{"num_attention_heads": 2, "intermediate_size": 704, "vocab_size": 32078, "norm_eps": 1e-05, "rope_theta": 10000.0, "init": "uniform", "init_std_up": 0.0551, "init_mimetic": 0.7, "lr_head": 0.00687, "batch_tokens": 32768, "doc_mask": true, "train_tokens": 539300000, "dataset": "wikipedia_en"}
Each number is 50 + 10 x the weight over its row's rms, rounded and kept within 0 to 99. Layers, rows and columns count from 0. The size before them is the row's rms in percent of the matrix's.

# gate: layer 10 MLP gate, 704x256, rms 0.118, rows 492-495, columns 0-255
# up: layer 10 MLP up, 704x256, rms 0.128, rows 492-495, columns 0-255
# down: layer 10 MLP down (transposed), 704x256, rms 0.073, rows 492-495, columns 0-255
gate492 106:64 35 61 46 38 70 71 57 63 47 59 56 38 60 59 38 26 62 44 46 60 44 63 64 49 43 45 47 47 45 41 57 76 42 38 58 51 34 34 53 60 58 54 53 43 70 50 59 47 37 63 54 51 52 67 48 45 35 38 61 53 40 34 64 41 48 46 50 50 50 49 59 45 41 37 46 64 61 36 35 51 43 54 56 46 50 42 61 56 49 39 54 48 74 52 44 57 22 47 51 61 47 47 53 54 42 66 39 53 56 62 39 55 77 55 42 26 58 63 65 29 65 45 51 50 66 66 44 47 51 71 48 45 40 49 63 46 39 61 50 61 38 43 43 61 59 32 52 50 43 50 42 51 57 51 42 43 44 48 38 35 40 35 44 48 41 50 43 70 64 43 37 55 36 46 60 55 55 37 40 59 48 51 41 47 43 41 43 48 51 51 45 55 56 66 50 51 69 46 47 49 61 50 53 47 62 59 41 76 64 41 64 52 56 56 56 58 51 67 32 54 55 63 49 58 47 45 60 47 55 48 67 53 50 37 38 51 54 46 51 63 44 52 50 55 31 58 54 55 50 44 69 51 62 55 55
up492 106:49 49 65 48 42 42 52 40 58 58 57 36 57 49 68 53 55 66 42 61 65 61 47 40 60 36 51 54 42 57 51 57 51 60 45 56 53 59 64 51 39 54 46 47 35 59 33 53 47 57 52 66 31 43 53 50 57 56 53 74 56 73 27 49 48 48 32 42 51 40 43 56 46 50 52 41 67 53 41 53 54 44 58 42 70 52 55 54 35 49 46 63 55 55 46 46 60 26 43 49 63 61 50 78 45 41 44 52 59 67 65 58 48 59 47 60 42 44 36 59 64 51 55 66 48 56 50 67 72 48 51 37 40 42 57 61 44 56 60 59 43 55 47 38 45 51 37 64 53 53 39 54 41 55 38 61 35 51 40 47 55 51 56 58 23 37 36 48 41 42 48 54 48 50 50 62 48 63 55 42 71 44 48 63 52 47 61 66 62 57 38 54 24 60 59 50 64 49 54 51 43 58 75 52 50 51 65 49 43 36 41 52 41 32 65 60 61 47 53 54 50 45 55 57 32 58 45 40 45 63 63 62 17 42 41 51 43 52 57 46 49 51 46 42 38 27 47 52 43 29 51 51 52 45 60 61
down492 103:43 62 53 74 50 57 44 49 64 41 49 40 46 31 53 47 52 50 55 52 56 52 44 44 30 38 75 34 50 61 51 57 54 45 47 60 68 41 41 42 48 31 56 54 52 53 76 57 55 42 44 58 47 48 58 55 48 36 54 39 60 37 47 31 29 59 53 55 47 37 53 50 48 49 41 61 69 48 67 23 58 64 60 41 52 55 61 42 55 45 49 52 48 39 63 49 51 66 70 61 43 43 53 41 59 49 49 48 48 45 43 50 52 47 52 27 27 52 35 55 50 50 31 70 47 55 54 41 46 44 60 49 51 40 57 41 58 56 35 64 45 31 64 41 48 43 47 40 70 59 54 42 50 42 64 45 67 52 38 47 56 36 41 55 45 58 48 59 65 28 54 46 49 63 60 56 50 54 55 51 64 47 52 42 64 25 47 54 44 60 46 50 55 49 25 41 46 45 51 47 33 43 51 43 63 51 47 60 55 50 52 43 36 35 44 42 50 71 32 41 55 32 54 62 42 45 40 39 54 57 50 61 37 45 63 38 35 51 44 46 44 61 64 55 42 44 57 46 25 55 69 49 46 59 44 48
gate493 099:36 33 52 44 48 56 61 40 57 53 72 39 56 58 49 57 56 42 71 38 37 44 39 45 44 55 49 47 52 47 48 59 65 61 51 58 78 45 53 42 58 46 55 56 55 51 48 48 59 50 52 52 37 61 43 45 58 44 54 57 58 36 61 31 62 42 63 47 37 22 38 49 55 60 52 59 48 65 54 36 49 73 33 70 47 37 45 48 36 47 46 42 62 41 51 54 51 45 56 44 68 42 86 59 53 60 66 52 44 47 66 62 47 45 63 60 57 53 47 58 57 51 62 29 46 34 58 45 57 44 51 70 44 38 50 48 52 37 52 58 44 53 56 61 54 72 50 61 44 51 64 48 35 49 39 51 66 65 54 56 44 42 39 39 35 47 42 45 50 41 49 64 50 53 59 50 54 60 63 56 61 45 61 44 52 57 48 56 52 69 45 54 46 56 44 48 49 31 38 53 50 51 58 41 53 59 42 28 54 61 48 46 45 30 57 46 51 63 38 53 47 43 31 60 47 42 40 51 46 73 41 29 56 45 46 55 50 48 25 50 42 50 45 43 43 67 36 48 47 72 51 73 63 49 53 43
up493 102:60 48 55 54 45 50 41 53 41 53 50 55 55 56 61 43 43 59 66 60 53 55 50 40 59 54 54 58 53 30 55 49 53 47 38 50 60 63 42 60 49 26 37 57 42 27 43 59 39 53 71 49 40 62 57 59 53 49 42 54 37 62 46 38 52 40 45 61 54 40 45 47 49 43 43 56 67 39 42 49 57 56 65 64 56 39 63 57 42 35 39 52 45 50 47 35 59 49 40 49 61 19 55 41 49 66 61 44 54 57 54 19 28 65 46 51 49 51 44 52 46 84 46 43 48 67 29 46 50 54 30 36 52 42 57 37 56 52 35 46 44 52 48 48 52 48 44 45 52 50 55 50 52 55 60 63 58 39 53 50 60 39 42 57 60 45 53 44 34 29 56 48 31 69 43 56 52 54 48 46 55 54 50 44 42 52 46 57 48 50 35 41 38 46 32 50 50 53 38 48 65 60 64 57 54 56 49 29 58 53 32 26 48 32 41 64 54 44 41 50 49 35 39 55 44 50 57 48 46 62 44 65 46 61 46 53 23 67 52 56 81 57 55 58 58 65 56 56 50 45 37 51 38 62 56 52
down493 104:53 52 42 39 33 64 58 63 47 45 55 53 54 38 67 60 55 52 37 37 54 48 36 41 66 58 47 30 35 52 42 61 53 36 69 40 44 65 62 53 49 63 41 48 58 46 49 52 56 47 52 69 55 46 37 46 49 47 33 46 72 61 56 70 35 41 55 45 48 45 32 41 59 52 54 55 53 46 46 76 52 75 51 46 55 46 42 63 44 44 45 41 52 43 59 61 37 41 50 58 47 38 54 47 44 60 49 62 71 31 55 57 57 44 46 56 49 44 35 50 61 60 58 38 50 51 67 35 54 66 56 44 47 46 54 35 37 42 53 59 38 42 50 48 55 28 68 55 44 52 50 20 68 38 50 49 39 47 59 38 53 48 56 56 51 54 56 47 41 60 58 41 61 56 64 64 55 59 61 43 73 53 43 67 33 35 34 52 51 51 32 50 63 43 70 52 46 56 42 80 53 57 46 49 54 57 54 65 55 49 49 51 61 55 38 51 40 46 47 56 28 39 41 49 45 39 62 50 60 33 57 45 46 41 53 51 36 44 78 56 59 45 48 44 44 46 46 61 53 46 40 47 39 47 56 39
gate494 104:45 59 55 56 55 43 31 65 56 38 71 45 51 42 37 38 41 27 53 47 58 51 50 63 60 63 41 48 36 53 61 55 52 27 65 39 70 61 53 44 53 57 52 45 55 68 59 44 56 41 61 54 42 49 59 45 63 40 50 52 38 52 62 44 36 42 52 56 46 30 43 45 54 48 55 42 71 54 47 34 43 53 61 57 47 53 41 47 44 35 55 46 50 30 50 48 50 49 52 50 49 59 54 39 52 57 74 53 50 49 49 58 50 57 62 54 55 46 61 68 47 46 59 65 55 65 58 72 55 47 36 63 46 31 46 54 43 32 36 58 48 56 41 35 52 64 45 50 41 56 49 53 47 33 48 55 19 49 55 41 54 57 68 63 44 45 43 68 47 55 47 51 34 65 50 38 68 56 49 50 50 55 38 51 47 51 26 72 54 53 47 34 50 53 32 51 62 68 61 46 34 32 43 73 42 48 54 40 62 51 44 42 60 48 55 54 61 56 41 52 35 44 53 57 52 50 60 60 60 66 64 68 58 41 53 51 50 54 42 73 60 37 41 39 55 42 28 46 56 37 48 61 50 59 50 58
up494 106:60 68 33 50 47 54 57 46 54 68 55 46 49 45 61 59 45 61 43 27 57 50 34 58 50 52 63 60 69 66 49 40 47 60 50 70 72 56 52 41 46 59 54 61 45 50 38 60 58 56 29 55 45 64 40 57 51 51 32 48 48 40 35 50 45 57 42 44 53 47 44 53 67 50 57 61 61 53 76 47 53 37 45 59 46 49 62 63 53 18 45 51 59 51 71 34 49 53 46 45 39 60 62 56 56 34 38 51 42 37 67 60 57 61 47 73 42 40 42 43 59 33 55 48 46 52 63 58 57 69 46 39 37 57 49 64 46 60 47 38 61 32 59 70 48 48 58 43 36 37 37 40 40 41 57 63 58 57 48 54 62 46 49 61 30 34 53 47 41 40 66 54 71 43 60 47 47 74 53 31 63 60 54 48 47 49 50 62 42 45 38 41 45 46 51 53 58 65 65 50 65 49 50 58 59 42 36 35 52 65 33 49 49 47 41 49 54 55 54 52 62 50 64 56 51 55 58 59 37 47 58 57 46 64 44 56 39 39 46 44 59 46 39 60 49 50 41 48 40 50 59 44 51 68 38 52
down494 106:52 55 33 38 49 33 41 35 66 44 57 39 41 56 49 44 33 60 43 41 47 54 70 50 56 37 47 49 40 52 64 55 53 53 56 52 58 31 45 52 46 39 49 45 59 60 55 47 52 47 51 45 72 38 52 45 46 68 44 54 41 53 56 68 15 52 48 62 62 49 47 49 57 60 49 63 56 37 63 57 57 49 92 68 30 55 40 47 48 26 37 52 52 47 62 56 46 60 47 46 54 44 50 51 58 58 51 67 49 61 56 44 59 57 47 46 54 38 16 50 57 48 55 45 52 51 75 52 39 43 49 49 44 44 69 43 39 59 51 57 44 37 51 55 57 56 68 60 52 35 39 47 63 47 66 27 42 52 37 56 52 45 38 46 37 58 67 51 45 47 48 56 46 54 56 48 47 33 48 42 45 45 43 59 52 56 63 41 42 65 54 39 44 55 43 60 41 69 49 62 55 42 47 84 56 57 38 57 42 60 50 45 54 59 47 43 45 52 50 65 61 49 61 56 53 44 57 32 43 32 53 37 42 43 52 38 38 49 56 54 42 57 45 60 45 54 62 38 33 55 60 40 57 54 51 53
gate495 108:46 74 60 46 55 39 58 57 56 39 35 41 40 47 34 55 58 44 65 60 64 49 59 38 56 58 38 54 53 47 69 70 58 55 52 46 45 52 35 40 39 58 60 47 38 44 50 46 44 47 36 48 54 53 77 54 56 67 49 50 39 41 26 52 59 57 46 49 57 41 55 63 34 41 56 48 65 59 42 31 46 59 46 48 47 63 50 33 51 46 43 34 44 43 57 38 71 23 46 48 53 47 60 41 38 50 43 42 57 39 44 62 49 40 57 44 39 50 41 41 48 31 36 63 55 63 53 52 58 44 39 58 50 44 36 42 34 36 46 51 52 48 50 66 48 44 39 39 48 43 39 32 75 56 72 53 49 51 40 45 38 49 54 51 63 48 49 34 46 17 44 52 60 55 64 47 73 54 75 50 47 48 47 59 56 56 41 39 47 53 67 53 45 45 61 36 39 29 43 58 40 49 53 58 51 34 50 55 37 56 50 53 43 36 50 51 60 57 34 41 38 46 65 47 45 68 61 42 54 53 59 61 56 54 34 51 52 67 50 49 40 51 50 54 32 49 47 51 63 48 61 48 61 55 66 48
up495 106:57 27 65 36 54 55 31 58 31 59 49 62 53 59 50 53 41 54 45 40 45 36 42 68 61 31 51 60 59 44 40 43 52 50 62 50 36 47 57 39 60 60 66 40 53 50 61 53 59 38 45 78 50 56 37 77 43 65 54 42 45 46 51 44 70 62 49 49 61 58 61 47 38 38 43 61 46 48 54 60 57 49 52 47 49 51 56 31 56 35 63 46 68 33 40 70 25 57 50 56 40 52 44 59 68 37 51 78 49 48 51 52 55 61 53 42 68 48 51 46 64 47 45 49 56 45 54 38 54 37 60 43 49 57 30 42 44 40 63 44 38 44 61 33 44 56 56 53 42 60 49 34 31 52 37 64 40 55 37 60 46 58 46 52 52 38 57 57 67 43 35 55 42 63 47 37 50 44 48 53 68 41 63 51 32 47 61 52 35 46 44 46 40 62 49 60 53 53 43 43 54 55 46 70 58 57 60 62 59 62 51 53 54 57 45 33 54 44 55 55 56 46 53 53 41 44 45 46 44 49 55 62 54 46 50 54 67 43 51 65 72 39 61 47 44 59 52 52 46 33 36 55 45 47 38 20
down495 104:58 35 58 47 46 55 52 54 37 39 44 45 54 36 48 51 35 52 38 52 53 61 52 65 50 43 42 36 60 28 47 38 50 61 49 48 46 44 56 65 60 41 68 39 65 49 57 56 69 46 54 57 45 54 42 54 64 67 41 48 50 44 72 50 48 55 57 69 50 55 60 53 47 46 53 46 36 64 60 42 63 51 89 53 59 67 50 27 38 37 56 49 48 48 53 66 65 36 48 59 36 32 43 48 64 54 47 47 68 48 45 67 57 54 52 47 37 50 34 57 51 52 51 34 58 50 56 60 47 55 55 65 47 34 49 43 68 51 39 48 50 51 44 55 52 54 52 42 62 38 62 46 67 40 47 54 53 45 35 56 37 33 50 61 34 22 31 59 39 46 57 37 43 56 44 63 49 30 32 51 70 58 41 53 33 66 69 46 42 47 60 53 43 54 47 38 53 46 57 47 57 60 60 51 38 56 66 34 47 50 47 50 64 47 50 59 60 37 58 68 51 56 45 55 45 34 55 46 50 52 39 54 48 59 39 28 38 44 50 61 69 35 40 57 51 57 55 56 51 51 52 54 38 46 39 49